config.toml
n_head = 2
d_mlp = 512
activation = "quick_gelu"
norm_place = "pre"
qk_norm = false
init_std_qkv = 0.0442
optimizer = "soap_variant"
beta1 = 0.95
lr_head = 0.0107
warmup_steps = 200
batch_tokens = 32768
seq_len = 512
doc_mask = true
Each number is 200 + 40 x the weight over its row's rms, rounded and kept within 0 to 999. Layers, rows and columns count from 0. The size before them is the row's rms in percent of the matrix's.

# layer 8 attention query, 128x128, rms 0.133, rows 106-127, columns 0-127
116,252,241,188,251,238,125,201,240,218,256,195,233,176,236,242,205,132,227,117,175,191,194,257,197,137,203,199,201,246,212,207,247,241,210,205,233,188,276,250,207,221,199,212,227,196,187,143,200,103,166,197,150,228,295,188,223,199,145,196,237,189,218,235,211,107,220,199,215,177,199,192,211,207,199,184,176,219,252,207,217,192,275,196,205,182,205,197,185,264,218,121,280,191,178,237,144,137,172,162,169,164,160,282,130,245,164,176,133,232,227,163,161,224,201,226,191,232,162,169,133,191,238,291,148,145,173,129,158
124,244,211,236,183,212,225,184,164,183,159,174,186,252,155,224,209,250,237,180,225,175,196,201,178,196,250,216,196,161,187,196,193,183,160,218,208,184,193,204,202,146,186,223,128,196,254,218,225,171,233,158,204,302,229,167,265,235,183,122,161,157,248,206,149,103,249,199,237,239,240,211,170,212,66,275,177,236,241,110,235,208,181,179,175,214,181,224,277,171,197,213,221,219,136,147,123,194,258,201,189,173,221,200,218,111,141,178,94,218,120,174,209,211,260,148,201,181,242,142,154,221,203,210,193,219,179,181,214
122,242,205,214,234,168,235,211,244,135,112,172,263,178,253,132,194,278,230,192,146,196,218,143,165,195,202,243,194,190,243,193,239,237,205,130,214,254,146,171,208,152,186,148,166,227,186,177,220,173,190,219,152,231,148,172,246,196,240,218,235,190,257,175,197,258,175,245,246,244,236,210,196,99,204,256,208,247,174,173,218,166,240,186,218,259,212,181,173,198,179,226,140,238,249,166,88,267,215,245,235,146,228,167,220,152,155,219,187,213,181,247,250,213,238,148,205,245,203,236,233,119,139,184,277,216,262,227,238
114,163,220,162,219,213,215,199,267,200,228,77,148,210,197,215,192,209,169,101,211,170,176,238,232,116,165,265,205,151,182,201,219,181,202,172,218,200,146,191,193,171,202,181,211,216,182,157,193,222,193,213,294,263,152,194,216,204,215,259,245,174,126,152,154,173,138,196,230,214,208,200,152,233,176,254,149,277,197,309,168,191,251,280,233,157,225,231,194,214,157,185,178,222,274,203,150,193,192,188,117,227,182,227,210,191,253,222,228,244,223,147,218,180,208,202,204,184,170,259,238,306,236,164,143,245,213,239,166
085,186,153,165,159,211,278,226,178,166,170,237,236,158,130,204,167,252,165,176,178,253,189,199,115,229,99,99,200,209,259,222,181,258,203,216,245,155,208,288,158,226,221,159,210,166,162,253,125,266,158,229,184,238,161,169,148,206,255,137,193,259,243,185,194,274,173,205,208,245,155,173,160,234,155,204,180,181,159,250,168,179,218,188,110,194,131,196,183,144,194,151,167,153,228,221,197,191,239,173,228,217,239,239,153,162,162,230,204,186,147,193,196,145,269,222,161,250,201,203,171,168,213,174,175,204,210,188,261
113,189,217,179,279,295,186,210,234,178,306,143,144,266,156,242,195,234,164,114,244,289,197,165,202,221,164,215,193,192,209,156,303,221,255,152,156,271,233,219,212,263,202,201,198,230,187,178,230,245,165,196,252,155,180,206,159,257,154,188,162,185,209,180,117,186,179,206,167,179,165,271,208,135,197,250,193,159,198,170,179,202,217,169,203,209,225,192,256,151,201,146,146,216,188,232,243,195,185,194,176,201,178,185,287,174,176,258,259,221,210,220,259,211,182,195,214,208,242,155,240,287,261,148,172,196,217,241,179
081,228,209,191,277,177,112,269,220,129,239,224,147,158,175,176,210,203,165,147,228,198,92,128,207,159,243,244,139,278,197,223,270,292,283,170,140,245,227,190,210,155,211,217,249,200,209,148,234,234,154,219,200,208,251,177,175,171,207,223,264,185,279,179,188,216,184,241,129,208,202,180,218,132,201,232,278,283,179,237,226,190,168,173,228,194,181,145,215,225,211,154,229,234,181,169,145,223,163,240,173,226,161,232,201,175,156,134,194,206,199,149,218,189,256,185,210,208,132,177,206,169,207,241,215,147,182,189,214
106,190,165,228,211,233,230,187,210,241,275,215,213,216,137,143,258,153,162,213,205,188,173,208,176,285,283,193,167,179,239,237,207,271,242,252,223,191,183,214,265,256,194,228,205,201,184,221,175,255,246,160,211,202,236,259,243,195,164,147,258,262,244,169,162,192,171,292,165,221,193,253,206,270,163,266,241,140,189,227,254,177,224,203,158,225,245,174,243,213,163,171,142,125,173,146,295,162,164,146,243,219,151,179,252,162,178,154,239,217,185,263,181,236,233,237,117,229,185,192,186,251,177,191,192,174,251,213,198
112,186,235,193,268,234,158,242,214,199,178,194,112,167,161,212,232,231,167,232,209,212,221,218,265,207,262,256,127,145,205,187,239,178,200,213,173,198,231,201,276,163,114,208,202,115,230,184,226,256,143,189,215,210,194,199,198,184,161,228,239,181,251,228,179,201,208,212,209,221,165,174,179,192,225,295,294,145,239,136,240,197,152,172,182,294,255,246,228,220,239,244,198,184,175,189,270,193,197,190,249,230,174,289,216,196,168,161,182,177,234,260,227,248,130,207,149,158,282,273,169,162,158,202,265,163,230,186,196
117,223,225,164,190,153,226,220,171,221,156,148,232,141,155,223,227,235,162,153,144,213,154,164,213,207,187,148,140,206,262,179,214,180,244,185,211,114,200,229,187,212,296,184,218,102,215,227,128,168,226,252,256,263,151,201,142,264,188,207,151,117,194,203,193,161,200,202,202,239,203,180,162,217,138,241,254,180,194,281,198,221,202,217,194,201,150,237,134,157,250,192,122,196,281,220,193,211,188,188,193,252,229,263,228,150,143,195,141,258,148,205,149,221,237,221,219,249,197,211,129,265,217,195,180,182,145,165,161
115,182,196,172,140,210,211,191,170,197,221,187,292,185,191,145,258,230,289,231,187,234,228,167,127,194,199,189,153,219,237,209,235,225,271,145,222,177,142,217,239,242,238,221,189,133,258,149,269,222,192,208,239,167,198,275,254,160,174,208,190,144,137,177,187,290,190,163,164,276,196,232,281,223,215,219,178,182,198,272,222,250,207,121,161,216,191,211,187,104,205,222,239,197,208,232,217,189,241,200,194,227,223,161,219,200,155,244,184,261,176,196,174,153,207,178,267,216,122,210,99,167,177,263,222,237,171,240,216
114,247,213,234,136,183,224,166,238,251,262,196,242,301,258,219,218,139,161,176,152,154,191,231,205,219,212,277,202,185,154,242,174,159,196,225,218,144,126,217,188,170,254,235,132,271,209,160,225,165,248,226,198,163,196,246,225,144,84,177,192,195,248,177,184,215,234,178,205,164,207,197,200,248,185,185,253,193,157,209,171,224,190,173,238,204,235,214,199,151,196,140,202,165,174,188,240,180,225,188,210,198,225,248,261,342,214,248,202,251,192,209,154,188,154,164,105,160,243,120,224,220,208,180,177,196,174,201,127
090,243,197,167,120,247,196,146,209,215,210,158,203,232,324,209,232,249,185,194,170,179,311,208,262,183,216,236,263,160,197,242,118,166,208,183,264,208,174,211,244,172,138,213,224,227,169,192,195,132,162,70,206,269,259,243,278,194,200,154,183,247,208,198,171,219,229,121,220,233,198,169,180,176,188,214,162,217,175,157,191,247,222,175,239,198,218,251,230,182,192,240,216,172,165,194,208,155,208,219,237,209,119,220,224,215,217,236,155,221,241,214,153,200,194,210,190,118,207,202,259,191,232,290,199,267,191,169,178
121,311,265,213,264,223,219,264,227,218,190,186,129,299,125,237,176,185,185,181,201,220,156,228,178,258,231,212,172,227,242,175,279,160,226,197,222,184,226,172,186,156,174,244,205,152,202,257,264,160,115,191,169,263,149,202,119,149,180,186,240,233,191,192,220,226,195,265,190,199,243,246,185,156,185,235,151,201,214,219,203,133,218,201,172,179,183,210,183,249,231,245,232,252,177,232,191,226,196,198,155,260,221,221,193,157,262,124,220,230,222,162,186,159,199,190,189,185,270,266,205,177,161,153,195,112,272,256,164
114,255,245,156,157,276,224,230,221,182,204,184,120,192,161,247,142,125,201,216,228,233,176,193,223,199,214,171,176,187,201,201,255,236,249,148,202,182,96,155,218,239,181,188,210,188,207,221,185,182,252,233,227,120,207,173,228,217,213,181,164,185,236,179,244,174,169,240,210,263,215,226,237,236,193,228,308,141,210,171,221,192,282,141,164,219,180,151,198,166,205,220,167,265,189,153,196,226,81,216,153,204,283,138,253,191,267,222,208,234,199,131,214,215,245,182,198,155,140,251,201,190,218,201,283,273,170,216,207
099,206,169,302,102,166,189,180,203,207,184,169,300,253,235,177,204,308,200,209,236,126,255,149,171,221,215,161,222,262,196,115,213,201,192,230,197,204,269,208,211,139,261,225,217,212,282,192,185,168,173,227,176,196,210,303,170,191,180,180,199,161,162,202,185,150,233,190,184,183,197,299,178,211,218,229,212,214,214,236,138,157,129,254,223,227,264,257,198,175,168,226,138,180,240,237,224,218,217,237,197,233,149,206,202,172,235,175,173,191,175,192,229,217,208,187,227,189,227,177,215,196,221,181,140,101,208,296,206
114,186,194,199,235,224,127,269,246,231,157,239,216,191,238,203,220,183,185,176,182,178,202,191,257,171,179,215,159,191,231,227,194,192,214,192,174,170,127,137,237,178,192,258,255,310,264,171,180,270,125,207,235,275,278,150,161,221,110,296,278,221,172,215,233,248,225,152,176,246,214,163,162,220,238,208,167,211,149,214,173,137,205,181,141,218,247,172,178,256,264,111,179,239,238,225,248,208,170,168,158,227,224,159,145,215,220,186,216,150,231,224,202,191,139,208,216,224,150,222,236,191,152,199,160,162,153,185,228
119,209,202,222,232,130,217,259,284,120,202,219,218,292,260,193,242,257,204,194,213,208,232,185,228,205,209,256,177,154,241,133,236,234,207,147,158,223,243,280,217,217,209,193,244,161,155,186,217,169,187,204,142,143,170,217,167,214,200,258,155,176,142,135,143,252,217,211,193,147,201,218,251,148,182,216,269,145,170,188,237,201,232,186,249,235,238,231,195,194,146,178,243,212,163,171,235,318,180,249,227,171,63,193,238,184,159,200,169,179,196,243,247,219,180,162,172,201,214,192,183,123,154,196,225,175,210,233,225
118,200,201,262,201,132,302,110,277,199,231,207,233,220,169,150,208,185,216,217,249,168,164,208,202,162,238,168,203,246,157,184,171,263,193,164,199,200,135,255,173,210,200,209,121,213,278,186,214,302,284,160,124,109,184,222,165,132,173,223,256,220,153,226,177,253,206,186,185,176,175,233,248,244,186,257,193,215,227,161,189,253,164,250,164,160,153,208,241,184,135,252,185,220,162,186,232,256,225,267,243,198,164,199,161,199,211,131,187,183,276,238,208,207,227,152,214,208,192,166,181,233,206,254,245,220,181,208,215
112,267,234,133,191,233,254,217,242,199,221,187,155,258,225,227,231,159,187,160,181,235,200,170,231,209,143,257,198,194,199,222,198,266,227,177,204,168,204,225,189,215,140,222,189,213,248,198,161,246,222,200,186,197,80,253,210,229,156,212,156,200,242,196,166,148,200,218,151,95,204,141,145,166,188,245,159,131,246,149,214,181,157,216,182,182,209,213,240,175,209,212,86,154,203,206,212,199,218,236,227,241,247,295,189,217,162,199,173,280,189,222,251,196,201,228,110,233,244,215,201,282,263,232,224,146,218,133,139
124,262,211,223,149,256,179,288,250,233,111,254,210,243,236,146,207,191,276,221,225,192,209,161,204,168,178,226,217,212,156,219,162,134,185,234,217,142,197,195,318,168,190,238,217,215,205,252,233,141,239,211,275,237,203,173,185,198,178,241,177,170,280,214,187,221,216,208,218,216,206,200,256,216,208,214,224,151,147,179,234,103,195,183,233,302,207,228,160,165,215,113,183,210,204,255,253,148,183,166,183,218,250,218,212,215,233,276,150,215,142,206,220,179,155,209,137,220,171,185,237,244,110,211,218,247,198,197,247
079,277,247,222,280,189,217,161,153,212,176,238,243,219,187,171,99,244,231,194,248,184,195,197,123,242,189,133,208,164,253,151,268,240,188,198,200,204,291,175,245,222,183,190,165,198,209,229,157,186,254,210,214,218,195,200,128,228,150,158,196,241,263,244,163,210,211,226,229,217,207,197,205,179,148,236,201,171,209,224,277,215,191,184,113,229,160,195,219,181,219,231,193,176,186,217,262,168,169,232,246,194,271,250,190,161,182,177,189,118,151,248,172,296,251,134,134,229,276,186,229,182,148,171,211,215,189,251,280